config.yaml
n_kv_head: 5
d_mlp: 512
norm_eps: 1e-05
extras: ["local attention windows", "value embeddings", "short convolutions"]
warmup_steps: 29
final_lr_fraction: 0.0
seq_len: 1024
Each number is 500 + 25 x the weight over its row's rms, rounded and kept within 0 to 999. Layers, rows and columns count from 0. Numbers have three digits each. The size before them is the row's rms in percent of the matrix's.

# layer 8 MLP up, 512x160, rms 0.24, rows 79-136, columns 0-79
064:485487512536467516523489441484559512473509478513489458516512520502537487489540479497501498496502452509482497518490486491511500545480478506461520516496517461496539530523528500508521526479481502509524495487487504503491563501559464464512474527
129:530460483497522522463496480501482519489479533508497548476499529448546518517511492484493524511520502506498476521512499495467504539457515526504526478480491473534548558496545484513526563488513505461483481534498487496482552530454545454505485469
054:505475472524517474498538451487486456488458528541520517515504495475513526455479489527479503438478514499495489497449528477544448506471553491488497481510504467512474499513457499494504466447488475487525518494510497534519537461504508489479534485
102:472491526507512487497538503540451450493506482459513506489520477546549505518482504521500452538499508484514461467517488458500524494527490494525523473505535501521485499473454488494454509459475502494491487463554510529518482502482497477513536448
096:466539469493498499518494485495543505456488452485508497488488499514489500526494498481528505499460502501542475496497483518472524488525475545492478537527518510522513518494489465484562525474480521513512501492547475460497502491474515508515542509
104:512540530486551499507494517503507507465483472508489558533509504513489563466493528524533503519516488542506527399493535508476493519481495535461519541505529501469514512508496518509524509514507537420517500541523501464493482485471508521461496494
092:450527495487493489476478487504529501545524487484482500506486528489466491536498511524489484442519498504495481537495509508484531501438480479501480463467506467460537494504517510504484528483489478513499529483506493507436469522500481521484517536
042:521514476491483464463514454573475529467497484481505485528533495511520516492485510472469476500520518511489521513534504518460468477516537497485463520495514513525537475503560507455460492512497454481466461480500473520464474516499501491500496529
079:483479472488502538464471519459488492532498510504469518534523469479506489472518538518497489483481491506512464528507445557524539501511509515482511470523498510492487527487494503526522489587469528468499513525496522453511483488503498505506482504
135:470477528494542542520483527474480480493531524494561513461480498511497462507486504514503473492477518469453509445529488477460468519524449499470511537468539478469520513508428480493450506466510536504504531507502504474544513482525500489510488485
131:537518529521508494499456498488491444515527491497463480527509482508526507549455540460504521480523438487496494484525508505545540515478483531496502516444527525506488518529503480498507500525484482519522513503518549498499523535501515448462517502
087:451485517495498485522492517525534529504545483496472515485480507499493528494499475520494488485511508453519509477521544502514494513485458534493537517534498494492469541576495491473501452480512506534493501543537502496504500520526451508456512536
120:509512520467530464499486490504511517499511476530501476524489487481488526449487531545513487456524496463521451461559479465546509445489494548501475519455488498516490546490501499509507507534486483478492472499483513478514511500490490491507521510
054:558491488531492536531521485486489484495523563488513483503486492519497521490462513480508483531508515508507495510551550465528484501530476503523507510484515543523496549472479502500485496492532503498519457476510499490558519499517542526492444527
102:489516499445507490468504490496488530501491500504503561564493492475472449539504467509502517474506489461488507497518485498512519475516475551486488486513495517468444466467512484464515509521513479514511482473493540489484500484496463495502493501
130:473478503520468475496544480506481518533488512503529490514484492498505531483506512508542505551506503506546496493478483511517527496489507515467514498479465507525509455571502469518518490512525464462475523512483561503497486499494481488508533480
112:461485501487475465472532488490509518529465502506519451502471506516515507522507532478472466468495512510532493497503549496507502484492532527508540467473555512528516476491520491514466527536493517465481486495476518505479476502489527470475452515
102:491525492475472535464501494497501450529493492535525546530497535503525516508521454527518510495473507502465478475509474531489505451543522521485463505495538523504526497514502472531472529526487464537535522500473473505531469517533447521511510519
090:526527488543551485487491445536501524459498523473526479480553473511519507473537489483514474472480493515487528552490488483539474447504492480511478496506495468522491498498521486533563466488490503508498490503489544531506525481525551487463511480
152:489469489512546486476543499512526514477495440510525507501507491470489469524506492451449494501459544500509495498518540528498531513502480535485544506493525484513465467508510513537476523552548495476507526522513456536468451477495527463532509482
118:481511506501500498544521512474454512504514504503486506480536501489455505523512488497507486467462497461478477534491447527552453459501526525503456503459462557474515503499534467487512522490513466517532493497490521497497482491536484519458516540
106:496541492514521495469492464526520553480546517498509488526429481515489507508503519497494526469498506490509500475538503527496514494544483494484514518492480499494502486483473414535554503514443449473445528514518442526466501525516536503523530500
051:510515471510511490495490506483523490481501472542535516529506549452470508535481467502512488516459444501521481519469490516481478533510483529459480522487484459504520491520484515497479539518517489510519447492520507475523505538526458520469494521
095:423530520512535471492514502510522476484504540465516554463498506471501496509508476510478485484547510511530505420512498486542530511477510473476513505520528469480494463479498463486500488460449492476526532490484481510471488502514520518515540528
023:514531516524490498494507501521524509497498541511505508469543547512472524510484529484506451526515448524518487459509497482492503504493469570507504510471508489469495488521594489540528529494499477502490482500519521437468489449542530514511510474
116:463465525487513501469439498496539499516536505539474506521491535478518495510544525543489484467506498555506480498465515544484501527518500483498522492540472492503528527506494494493521516477462524535530502505500489544496485510443494468492541542
108:498517508523480509548515493470509523503521487522507482484477532515457494514510493551513553487484506501492422494494454489527504503549482514477512483440524476509501515497483468513459522525509514485478538570541509510511480474496538496474528538
120:497515482525524495501490470454495442496512520523503489497468499536494469436487472470483514498495506533478524492485526474449529469472526533549533549537503508491514522444482536444526507502498480475491533513499491512503469530474506512551506477
131:520499535455500491454459471495470516484516526475527476447510473483510490439511511517504492533497471476475528483482527532459491550462472445485509502518525502464469504505500484528557518532523480439528521489466499503461521484542486516504537489
084:535566487497437502515504489519524503526504486494485503490474483540501500525447519498465490524478496515501507547490485484501486515492465477482495517519511471503560477458553511497517508502452475522480552516522501516518489520485559533531520486
141:508476518468515484467507499497498525496493491493553474506495517480509518488492483531516501484506470506486487527472511537480463596540493474507495452527501481499509490476503519487487517520477525471534494468471495510524502503471460492502535495
115:486500513505548508449540536476481525535497519509520491489503495490491439444533489501492493496512506499515471452462498500487484489505489548509490496474452462570522463509461481466504502523550516472511487469508525469514488520488500526489502474
108:546471490519489521520521525548529561502511526513519481527469448522500492507483485498501518525471502456487496527465487517492491505537554512493545555454534497476521526497491517513491475535517476515480466482539503495515535494557487505513496523
093:548498485507567490503476517471478493511501540544482513500490578499538512484479476522529506530471479499499494489446520494526519549504526517513512509514466543521495481504523458506460503510526513503482476502532501510506494560491504499474485513
104:503498533518506552463530457551506505488442522503452539570525483468531523487512488523513454485491528528466528498510526483554472509518496508537520519474499530505468518486468493549512481479494488504476496508497495494477489533482523506529495494
104:512531496472475537552475505501504522461459523486486527499470494527480472496465496498506501500524493488499536512486511515493481520524508521479466489527445543441511530479527488477495475465465523496505510503544521457549484485500488511493487483
132:495542462498483464553501512471515487510531515489513476495493501543514480521566477491511461501522485511502480526502533562537497537496532499516541503464495507526525499423530477472454478520474508494440506491527515508498488524469498580489473514
088:492489490514472420571497526469496538456526497521466528507513520499486488507451486516511539495500538481492500483519516448519494494495483496486505519534474498512518501522465526503505549503486506513541530513511526487471499535447485519527473499
120:491464430491489534524499510509508526535494528473482490501515483471508482485533512511496481496517520511472532522488451507502486512460484491508529471499482483492503516467467475500509455491440461534523442500475535538502499494484488514519476530
039:483435465456471490519479533453491433532497534485545455532489492492452506472519512508528527548546495478508513470496504503457489514514502527496467530515522507530516487507498477458494522485496501537481520547484468547497506552473498480518512499
098:534469520476510485482473543482496547525548452496496493514497561530554483515517511491500450509508543504524531477538552508538467525480507502495519500485515489493525516489510483474462484496469521529516513465489485508492475443488520518505485546
107:498504497535515516487464489508499510497496471503486474505520492480525447523511489498483502509586556513517498528542479526513474483556487497497516486518479484487528488478522512506476510501485499513544541508530461475505517527448443543453499459
041:492466473480500513505473528489498489508474461492508472521460535480525508478478488481521501498504483479431479541547533516503473475469507496472469552501502484482457513491501518502532512513473531520518489500491505477455508477496481504499509484
123:511457482537492556534504559485509509511518459521517513525526518492466544532486471469459501509456512504510485507510512529527509474530489483540479436525555503482501481483519490518552470514515516522485485459509491464499473499496498513507554533
111:491502500454550481509522521502495511489504512510489501517504532475505479496468468501508475503536470497497455482498511517521485508515512460493510528495446485470488463500453501473471511503563451492505518482487484519518491497513505523520519493
112:503534523510515522469503492460504511525565516493505464565421509519517485503461477518510494541541486495505490462519506478505503519505508485497501514464547471529524521481480460477532480502488490524503502529502458478504506477508514506518514471
152:477510485461508517493527525499507494517515520499520489525509534543450473498470456494472535466497513483524542496580482506509514490456521470505556529482525464508460507505526478485488484491500514506474465508506526468475519518487442555458462575
119:498517556467504500492462500492505488454514463532480473492518473530498472434479473470479487520504494484517519508481479508473486475494494468523478501460527496510488480502489500499540536486459491468449489476498506458512483475552481506483460523
104:517521453507533491499453503555492496498490539517486498518502490495555472520512484472508530515512512483502493506502451555506504501566526497480521479479518528488492501520464480506471529578491491481502472490531505537491473488523476504535519516
102:457482491485519556498494493502497462456519531534495510502489442473521467491459532497534504484501474503492497531526509485453532517513473496481481535496536527492549492537503518495513510480445508488464496466549516496497529518469513532475496531
062:494536504490518522479542489517453465516484479523498461528497494483539478514471454504516441480483488521461479497477497506493494503511495480510514505523496516494560513514460502525491468483497476523469521467518522466498524483472487497485487494
123:481446501504493491476491469479490482500518502491496515496534533487514512520515512516479517478529502529493480594461455480526517475531471481483538522528497494478484506494523541487492473505526456519523528489498506498498498529487509507471526479
124:474517470529499537470532544487540510510488431537520516482505489480470491514488536499489524472477507531494522543506520527513488502517499544516490498496503496495434488557508479483461443523505515551532545502510494515434496501510498533500508468
075:457505506498485500536544475473470530482519520496506482501524521500483503501471512480517512500519467494482506551516497476472520510519511469503482515445495517496492526491497489489472507462492510529532497539487483500495486459488515523482476579
115:473520524472479475499446468527526503522503492522476504496487475458521500491448482493489507491473450514477478443469478467526481506508502488500472507484514482487523502471482531473496494505465484470466468540491527525502481537511487508506526474
033:525494491502480497463486482492501533501477495443466492448486491537511500475508486455507526512530451465472481516496513516490433519484487473501482496476514547513527501537478506530502546536460517514508508495517535465475516519449486479556497519
115:525478515524457548516490525478493485510474511511518518512536450506525490503482465511508489500473506540499470488573470502507528548476514497509445480520495530506496557522543472496506472469488507557490511517477513481470533514544490502468531460
135:531497528493453526458482530500491495546484494435488463475488544549488450462491483505527512507503520498483532515494530461509459450494521497488459511510491473466444502512521478501491504487499503495531520462508515477459467504503538508471529487
# layer 8 MLP down (transposed), 512x160, rms 0.142, rows 79-136, columns 0-79
079:483513524478570482464523505444549499454549502449480518510501520480499496532515520494449510498521548524459472481511506480497451488480483521473530521525529510473484510456481496538533523475476495498473483506478528496471501492513471512481510473
118:513464493482515467508500484523482471544481481534472491461497521547520476542526463517538483481502485507524524501548498475481492473490536485474494534472480487519510456553493508533498494481503464463518528498524525502538435495493470556485528504
063:514528501512459514486471473448504470495510539491479498529520543471509549475470495500489489478503504505518522447513515529516411506514543489511492495467525461500519495498494518483520466468478497515502496489505515530506544481484488476508520539
106:527471476491476458479476491506455500516492509534524506481509505527497520547536500478512504495482509544516522505463521460526468488556496492495452492515513549486502458505501468524533472514497509459456496529520516480484509484492501497484492563
095:466503460461529531534523469447528523492470493489479450488535512516517520501463536552532510543521487488500486532491440512519532473497495507549533514476493505567519482457495516511525536525508504498480531507519492475501492503522494524525498495
106:492488522525468499485485485471526511512510490489507496503483448501456475516455473516519481489508537472520482532520501530519480474498516517520472497492477506567464480488469571498489493487488488550489491476447490505447502500505498505499513504
094:530517476519505519530515505488470496461455557524511515508503511493488506507504473477456517471471503477481475546522504508507523494559489513466538495458491515516477480501491478525518502494524520485462487514486493506523523439472527452513483531
052:488509519510462480508545482551504551520476474475523499526488473489480476500510495536502462555497494480468520487499485468473470507509517530488514462475485525524526533496484564485508536516470538490537493483460525473499476508510510463510495504
094:497488519532511482505495524526512539503504485488518478472501507548476527491518489511477487488506496485526470523511539502473471535520492491482552514481491489503502505487491500504443538510498509480551526490518512478504503500519475505506504530
112:482527473505491473505495516496524490478547488494503481498517525567496521510531493500468507505544506460496476527521529513530477478478506509508466470494481517493484532525538507526485550495537525511500456483470531490531477499477470505479490482
111:500510486562525447480530471544501516529535460504523478481477493471516496522514514515456496493463516497522525549537486524501490514473518501485465533527448521521558497519520514494490506513508533503536533493481488543545505519522525507485515487
093:509475522502525510488471489526515496482557467513458525507517514527515476490520517472472499506449487525492514493498517501479532496480489516520511452520500510499483507495501482464488489516496491504528512500531522482534543482520526457476479444
106:572516487500466553525490531528498497515486499484474479546457513468485506500505513536487474529505479510519470512486508526452560505470463500534499517472486499462482466513477493496490533521493500499491503538520492457469509463497542481510512501
066:485484541482504457498499468505524548519514496501511501530490496435485504479512480512540547498519487522511495469478491511525526525473477508499458474469475511519495486485504493497450494537532498520507489506480456525457530497502455538481491554
100:556527541467487496475471489498511529490520521489552518485526481517522463493473522531504530479526504481485528506449486500515499504460478501495514506507481499519510520481472480515431491499511451516453515509527498487522543512472492506517456529
123:500508514492542477525550521536499518489503467479493491473495505510448532523519454499556509477518451517518505473524478548444486518496556503456461490494494500507486485481477502492491474482483531502537484498491479542528479485459527497497549455
108:513467498552507552488453522534482476482536519489517512485504502498471492497459503544543472485524496489495551494473509477520507455502443452493480505505465521510471475502488514536525449491456497526482510545529472498503505463546497506509504503
103:534473524527543491493499492479489543467536509484555494478427467490478493501492492468505449480489525513499479502488513490459483552497514472473482485507527464493483518471521515522505503545532475526476506479468536500523521495502484439456502549
092:476473494478447483483513468481430508486490526534503528495398510480502470494495483522544514514512537537503437474497544507518464471531495492531543492513493517469492537549468475503515502516494478472501535542512488495512435516505457531501506530
107:455496521510504481466492487453494506465516517526518477529520537510504519502541508508525504552454465507509530515499528500485518511534502496490453516476517507478467492462511479471504465543466486468513475500489488534535513519501517496493501508
136:482497465500502514484469489491517463473534478517488479470502505540547528529502501513524516512483532495495485512498505519499490521494543492467517477439474493516494535502472472509535488510497522523549476493506493467493504478519476479463550510
103:529459511486453504527489470504503489467525496490489487507494535503505484502517498492517545493494509515500509555529463519476489512445452505486525526470495523496529502525484470498551458506497511557484470515529492471479518517485478469499462433
079:463469497474490462543519519528484498544454492467504523491508515533499493511493495515503453532471501478472483471554469488518548480514502478496512515510503519489532494521511485476522484455525510500520506516500431486494516489577532488550519478
099:560506463508534503495463506501458508550502505443498496532491477543491506542524513499493526528489484501508556481508496472484525529491498483514498484487482494530500529505495493534494492534462532468474459487492496502517536494465472466453522518
026:484467520504453505529480523535448513455439473494468470441506494488524545484515494528543500488517506505515537486490508481514484492484507517520514514491488484458470492483481496554480488527502507504531556496540550536483503500463471490506497516
109:514522493526509554509515455480537522494463478493499516527504491507464521491471499465494502523502505479453511470444468467512514483522467527475504493501530485476457470523504532482473514526506506496480532490517481493480495503532517522514555476
105:530448528504523493524481528453462468476455540500497488506492504499511481504491517520453475459506498504514488503491505548511466506519458497515499470480484538503475487516477490510516520454505480495504490479473509456510529477460529505472533551
105:494501484495454535503504505552518490506491449519474503505510502505476528488457500524506506472508500510486512521510487546535484521491452480501529524543494529517515471513478496564509521468529495503526517525543496521481480478533512476463501501
116:489484478513499483507565500502516513462513488482475566494486546493463506526496511503476434516500501517517470561492519502507511516512441522466490469464532483531488493521517560471460550481458484499493516495493500534461487509465512543478466493
108:486530530472461464538478503515477475523474487516534510526498474471470452513481485516463510458460509579507555497542481514495472516509492490525491484517488473501516488517530488486499538487503473499512499516481478519454462509479467521465520488
117:500522523522489496485534468516494512439457487480501517533456468531527500469494496514511478478493498454561503511540494505493491502490519471502488526500489511485480479481495477459510470523525501529474494543514498462486540436468541525512514532
109:450521432440518541523486509540464543504480509515513471481449498448500475492508462531514514506494535537487507569509490498455494503535490483515521516494536515466472505537499479516513504550533487488505525497499544514510491478491488506512470545
116:489428525502485462454472487483536522498483512529454500492504504463537516520490489440521528505562451502525495485498516448524509492448442505515445492523491488489509515520516491499549530490486483510498535498523463511529516466444486461476513506
097:536478484499490493495514471547543510525502446540535501451522468474511482529556502514463526498476502499528506495505473510488518479436525491499472492473484528514502454532482474494490526504484503470469465483500475534507475476538511501510497487
107:476444500535511505496542466485490464535526495477533517510492579464489506477476476499461528475457473516485509487500531515533494486523508501495528517523448486493523499526527506525510494516462511522531523509508469469514492488534511504489535499
098:511481503522506509502517482506495525544476557524496561520491502503520520528524549443498523556485517488485509483495488487482532484517496465514528509513483478500496502509524527452512500503488511515517494497516533540481497508489491518527514507
149:480504533543486488495498475475447488485508495517408481473502498466520498499519512513495499501527490507511519509498508464472505517518543479508492523519487521536503575495523505527521505461549461530527505485454497533542518472535510459510512483
098:493517581479449491494505515530475526492482528512522495475524503464455553503491473495513535475499497528475510541483474521508482498509510468499489532518467544515479550484540474491483487486550542529488496452500492499491515557495495487507472488
117:484492506537523534489527481561521535483505513470477508502481504531489454501506491488490479506485492478528507480510480490504498461464496516507539517528458549483510515502533494483470483526491460497500504530546511438457493496482460497482506518
046:506479510476508512501491494496527455526509509454484488480513463469440501479560460519503473531499470489466515525513462463488520505503499500504434526482450490488508509485538484477524542531531510551461489489455499513511540519502485477530478528
097:478521543523506496449460511506501483500475524440441454482518497536457495499494502504499502525483502522482505506465560514474468505471499480485548482457520472494479510485467509481471509504497528518479508491526556477515472508506518497472476483
106:474497479536486477495525480491528488484514476538506471477521521498491469488447535476481467529493475477504474488523502488490506532473530494531520520535474523518538524505502545523561475530488556481515496500519522507492489505502506504532522519
053:483472426490484505514548526525491466477492517506472503505509529500518493513439501521494470491524494487416465498484515495464523483484515431532499513491505493444538504472509511510546489503479543505481502507515543529473513505479492509478475498
115:510511515473523475491494527529473527522488510507510511538494523529524522488535520515540502474467484483448539471498495464497499509519489560469494503499498481520512547507536470483449544466519458524517509517468515519515465510500511499481494520
110:519507503456496520524492510533541542464524515465482505486469516501444520488493474531471513494533531468511479490517480499465497498520486507536509491466504535494493491496478520483509515460515468467491523467541553509446528530522463490478472505
116:507483517481468503502520493500489504503471503543467487464515497503521489520444498466492535458481497524492511524482441486519477484450544456473480497508477502497528532513502531490511496506479485514488492500523477509455501529499498528472500551
124:523489473477491542475497512474458542499478516530496523466480526463513514495492502492493519514521467487493482476506551514509456521506494528476507503472463521493485490544516496509490493541457538498487517515509494477477498484488498456505480522
108:461508509520463510499510512500503545515487514487473532546447570451535486480535514522510485516499481507516500533522483468507494488509523526534505521485491462474531510490473520488470427519465516510532525526502506512486536489462516488534512485
122:508449516477456493497529475508528488526501499496490476453490542488473493561522488507517483534463511511520498512502488480503520481523538494533518505537480486495464471510462525490537501547510462463511529501487494514523522496491490523491526499
107:498505577494530491511554489502531528479522484507504498509544507523482523469499495513521472518506512491479504498477450512533453465485439532471557480520523529481514489494527482513514514456455505497521492487538528543521518489494531557520476509
069:462475487491477475517503488515427491457519499442510496471516498472495563482490484542480491494495508540539498535512462503524546503490475506481502479489545499550456532484534463526459471538463470537522498537480486494465539487484536524507512486
101:514489478488465522489564482488506512480494521511510489519495512535482509463491551486525503534479502533497468504504518509502472538491466533488479550512489497491513517494486443518508500486546558493458475485462498489499446504484445488451507543
125:506489473502538495550479433474527470525512538490514491476489476510501520494517476510498522520507454535572513491486508495478511551470506483487496506497511476518530537538499475507533484490490481435451472517488505504510467482480489519515539515
093:473470467475514472502486495517484521517501523516500527468502497563475454499505498524509501479502468517504510493528506474481490521458524477551505517485491517517486531524557458471516512433546476491476468496529505465484511490552499528493486519
106:444528472507499516492493544481506488493517525492555475462519493519453517491512542497482488526505519460539514508490484497445476503503515478513502506499494539507517423497516499513452470503462496482521511460510475534486522492488495502477494502
037:467501483521506479507453496483526471516502540510539552491431498464494459509485517498466531482481513523498485517451540527495538474539508507496515462491541475487441486508503517512519479473494519499493486496512479490477532525495516522478469494
117:493500503564525477502481516506501534466538495471530513513498484494472489510473520489532490485498526511511553464487471521543499545497539480493547461528502521516531481502446500523509496517517502476484516491486533545521512504509528489474526527
105:497475468524528471492525490534509514458510516529502491530517489476519498505491440516524484530518501505502450467528447524497520558459478499498530512490512489498547490516531467505530463497519473505453490505497542481506539481488501479473502482
# layer 8 MLP gate, 512x160, rms 0.251, rows 80-136, columns 0-79
109:478470488512470522505486489510539488530461467518488447499506505495526468501539537511474532465458509519497497549480461486533499481517492485503468467527495499522442479465480510514479530505504508494514469513459508504535509522501525512469471479
054:492488476494508484516534466555494515502519513489470534524487508508514512494488514524507458515537472480545522483472492478479560477497499504551532474500524512515516553515496513484521488527474482486504492515494533528493474462551468527469507469
092:487472481464486532443508494509463470496481555494492505536520497529476534478478495521482536491538534498501518498521514482474516491520436523519519499469490530544500504497456498468498485504491473479533485518557528516527493480536486476503509492
088:540465499539532478470481526513492477474521530468479502517530504477562485498497534514530502481549494487474451466490525455524486518503516483510542474536458497496493494531486482531482490516527474498471541567483486504475539522509511487491477502
103:483511512507518477526482510485467511508547485535446472521485503527482498474497543514528508526463488543465520499471474486527461478528479484516460528472535489511495538483485501521519526508548491570482497495498460476510501451498499477514474544
088:508503522483499528511557499423499494536482504497474496509456528499515493504500536535540501489490522458516516511496480516498503514483536549503488488501525513467516491492519522481518527445482455494531502486482456490495504514481473525514502510
050:513508486501502483473511485560480502462516490466482503506537501501507529515469524474501462511525498480487530507519471504464478516503500531488504529475553497489506452470571486440484484500516450488454464516491467516491500508480489488476497534
091:517492469482462493517458489512532511458461586516442525486496503498504560519507495511527491497475492495475510487478473515482533505473493476498503496506516488460572496500489466553512504473517516534493500489502561471514533483520495489499499509
123:515483464536492516485481534533491505503473476464482501476483510475460500484466531513482534503477542530495515522499458545483514501556525516486526512497504492505476500482492469449483483486473502524443475487508500475500505492498454465491528478
123:484547510472483474466500485502510480509529470477537483461543493524534533491493547531501497456495489468499488472557489499523490504441489455498539485464507516500483547536523503490476518506504493507513485470452486446529526496477479518509485514
088:479437495465520485462472495462517511496502480480473504481486543508450532525478467514502521509509491494489489492449472508514494520493496531469500522508491513538537492498503527479454423455514510497499500516496468488494502490502462533459503480
111:498515489484503552480476474407468495510489487503459521445527511492485508532499488496501506509457512514497504478499502502517501522495530475475547476471472510509484462470480463512488495471508524487473477472508472529533507539506510516513494503
056:530487500527520523525521462498459477449509556497541494525516493519475541461482510459506487494492511517484502470526508465502487494517492528522534515527514561510451555471481504496518509486512543484486474466500476462552484490498521501519453544
103:500443512535517491516515535517480508507496515498511475499503511495507491508549512521515466505454465493527532468546471542440524484502529473520513449495523509494507504538523493496514500497474538448490496488541510507492496507489507508493527459
137:504486488442530515504549522501527498502462482523475472481503508535480519495498447539489478529468513501506507544537508569461467466535496483502515443497481470534515477497491513532492501496505543499465478525473489495513518509537437505531529474
098:516515511518469530490521474526482516495456465522499505527504538509549523522521513473512488517568536476469519464487509511512518548491513530490519467496492527464506532485506504535445481495469449511485477466587507505507494492480515500480509498
103:514508525503506506476509496509483436540472506538523502509507573518526481510507534477503511500481509504508505450515487532465523481462492480495503563502543481531517491502503517526486510488496464498490473466491514481510505513541479512509506479
085:463482548434508492504503526505520504516512489553512455504493466492469490466492487510489538512509524510517502561520523511504509458496456508526479516501461464475494508510517499463551523480482496533469506535487541505511511489540481489486530520
140:525500501509494473487478471563516493497501535563455544502492483515508503507499509535499482474523485486500488480462530494481503524493511485514477493542517472521528484517439541501484497512510451528517541484520529538507485567499519491478493464
124:501493507505509545522510483476555505489512496490465507491484515510511495509485489504503507467491560497484513525522455524510487479496527476467471494503489502487493516535519457489513549520501480540565471499501545548539521540493514498440535522
097:457530432525519509543488530501499504530515511544475504497515490491445480486476513482543451499522492532523529510512486517490500443500519514484526465497472492507539520482435498478504520503515528507474505499473493489524486497510500538511495488
060:512477511489526532502511488495444493533514521479476487490526469558540495493506536560479497494525532518493510497519517488541569490513511483538500482514517541491524522482490470495506470479505479498498525483485513516475478448516505469485501515
105:500445470444503481481537498512517470519501513453478505493494516507463517516538508487472515504526504465462510550546541488467479504526495477518529495467533509518521538500523495533532520514502493474505499491485453523476533480496496496496480490
025:520535494554499483500501507505530547512512480513516506536537485535487508511509531452466450515490480509479487476494494506479484500557511547511521503470520463533522526524524539496504541462530499513499460510507508487477505478493526519486519487
121:521495520484465484523453492474500495475489492514507463500458474513510490480526516518539481515484512512449504468497487511510492522476472525489484498506507488509492532524541469485482495535527504507580490490506490494496527496462474478477518498
111:508549495463462490517511477524493500521501542512510509486500488499462492548498497474446516462500483445456506511493492493514476533535502499479502483545503512543490496508535487475512528511489530517477518494476538491517514501573483492518489494
111:500484485492460521513502510528487485561505478505497494504488534442469496493478507515511483521490486482526454503554493529499496543515487524513539494521467498519486519503494502532482493518530509502519531503490456534492501515500498503493457530
131:444524546509494480510533494504501483540489514492461521470500548486493535531496506536510487513493490557493437514464521533514504545534470504477528489473492478486508494492484481501513522502514476496493492491505504505494514502465546498466488463
103:529510508484461492515473524521504525505518491494519514500458467544504474537465546495471497514504500461528512507455473478511512512494505459512527513478525521490522475491533498519490543481526507517521545500506488526511519535525544538507468489
136:484505474502492480498475470511503497532487517542506514482511532504466462531489509497507465543511511513504507538451518519509547486511495519527490466549495521490541516506560408521502507500472508487533493529496499497507466537514489496455474485
114:515530428467512539507508524501493502530515473506497498499490547494502483497511491513504487537556487471515527492446538526503508483484509554476483483532464492493528469553443476441504515502459487468486468468472523510460496496524487504479468487
112:511511518540508475443549490497514511492481486504499451520478525509539566482498509544467487500494512493466526505558433481449476525518529492480531495475457491484529495480486493484512486512540526469507509450481548521497518529473475492484502508
088:500507473469493520499498548480518497481533535493493517506439573504543510543509476494462505487462461486497484484510523494534459478481546528481495461499459542512509524488513490480472508501491543429532534515488468512481490516508489501497483443
109:477528533535521496498508481520500512510461477518492479509555549507501503536516489557532460486503545523514543495494530487527489490515466495485474503542462496494465519454459534524476456475502525516542485478497479499469476507487506466514524465
106:519520500494541513497465499489461482479528517489474500482468546482507490476517457571475521518469503502508507493497522492524508494487472543490492515488513484488508516531493521525469517556524505470449520517488519522530512499480490517506507451
133:460480507485503527480467525507510491526535472506504534495482513445492522487500526515490527530480524555508489540500458488511500509488504539501479509550491493523506465486512476501458527536488521517463481528495464468486490510514493485463500506
086:496492501504474483484475488455518500492478485546557530498531517543507460482477488528458515537479523469493482479521539526472449500454494468468502525508520508506491540524490574493515511521506497511535509491525508509509501518552482501525504511
111:490506487519529524510497468508542552559488498548534518503532498535539539498520511533499471480503497487484486578491497497437514503499493476493523517480481474510491525455513526497510507542478462507510485522506476483528487473506495554484502543
037:478486472472481516529498476514522472562526529474550441495485503524420474479525475524481514557493481477484509501487492513493494522506503504508444528510515507501477487491496550463502495498509532489478509538492507548535479536493476525513517519
091:484515479504512533498556530556473498520481479503530513503488485516496500495533472504504495534528510463480505502510507502536504485497495526492480494507493520525495536477444545435518457488478529492529534491490512468485498488515518484534528469
104:516491532534470489521498486499500522554524492486535542514556506528466441539488477496512516494496485502472513489513515517489528516507532498499477495474553479468523509500534539501480492471495489502497460507461492522490500479455479537486511487
048:505472481513514480495492528501497482519506510502516482529461535466493506500511472496528519533495490476496498545536520528477478512485526521444494540493504485510451528507498495471520498489471486532516466525495505473440501478493487517515510502
108:474500541508501483521509501479503552537494547501499534477490527506494494509467526537507528541457507521515480517475476493508490481468535519532407464481476511487521516503485505511495484518512514507445513507509483550498545496485509541485503516
112:447502545529547499478494482511510495523515446507493525484493531509567460503519536510497442494537464495494483500506516500531512497515483514451508495506486494525523494515454465513475490503502502459542522499513513487494529462490522490511487534
119:499499462522509494503456532506509493507511526497478491493508486539511518482494467494486529496510517472500472477516535495501502507509470522507541445491499505487546540525474467492529505521512501501476493507470489498490547533496449508505481485
148:498496503481485498486558470501486500518522474481518516483528464555505443493465549485467522492550485494493540549524501518491505523500547475486502510511495514488482516475523492485477495483508495492554479518555536505544501491510540531541464531
110:526485476518467522505542515481518494558496485499513540487471475488485445489507541482515490521485550483503481531536537517552512511510544500512562513430497483505512479498486487496474501526495482509532492467488548512490561486451494506499492527
117:504555499524518535505522505480488449555494507554516475456501521543501498534491520500468464507473488521521486493497513512503501486485515519497516516474538500455469476461482494525534480492489499477504466512515497527490489494512506443480510530
100:506477500524466484510504496542503506511520502498504510495493436532508480523506465491509488545480490493488499453512465506478479495505567482440473474517483531481547498477521496501490513486478469529463438474497490514457497492466541482519496506
060:477486509515489511495475488516509504433517468518513439527503524517484494469516491527484548545518478503502471485493530507511480541493498504507517491554501468468503503512539485502447523543509512519513509533524460481502533506503494467494516504
106:514496488471521489476497495482490488547505487483546533475503497509514472514466501494520507501538525502478483492487476506495502530475505492537492495471509504492514491521519475534492495458483533479498507511490484516544509518533510531525490466
134:461504545495514468491496501486479452496479489464460536491502530504503500498518520474508513535543487452502481530472522509492539494513489519491556544502519500476505504499493515471497440521500544508475507527451512534505513512508491508455489492
083:504473498485521460481451489486488484514476526514480534526492486492502453492553523555486508491494518512475512531499516470488520522460483504478528491501501473513487504484541512493517499498540489472506493469519533503482506523509478465502490461
107:498496457483514467486512529499489491489500493504512525535532485534470528542538482432446518514499527470470479574516488535504489519494499488474486505519537514530517476522530491514499463507497521478510485476472500509472509482464483512510488482
033:538537490516516530481466495511501513531488490466479521472498517535517505503524449503487473517485470493468490483513482487451511499499521527448487481471481478535517479492483467494502454489537472533496529490516514508504487523478516497508482526
126:483483493482469465551528486449491532471548483496511561499513499537510504474472522473486519518470527540468480450509498540536510549500503496492508533500473489466502508485507497464534465507503484478515511502486522473442464517443510447495488573
122:494479494505487569511481539496487484495514527522488468497499532521501495487506521468493461508505524501489530481517486532468486499473472468505534516510482518497537505473451542527492526474505468500485478495482465501448470527458461502488507488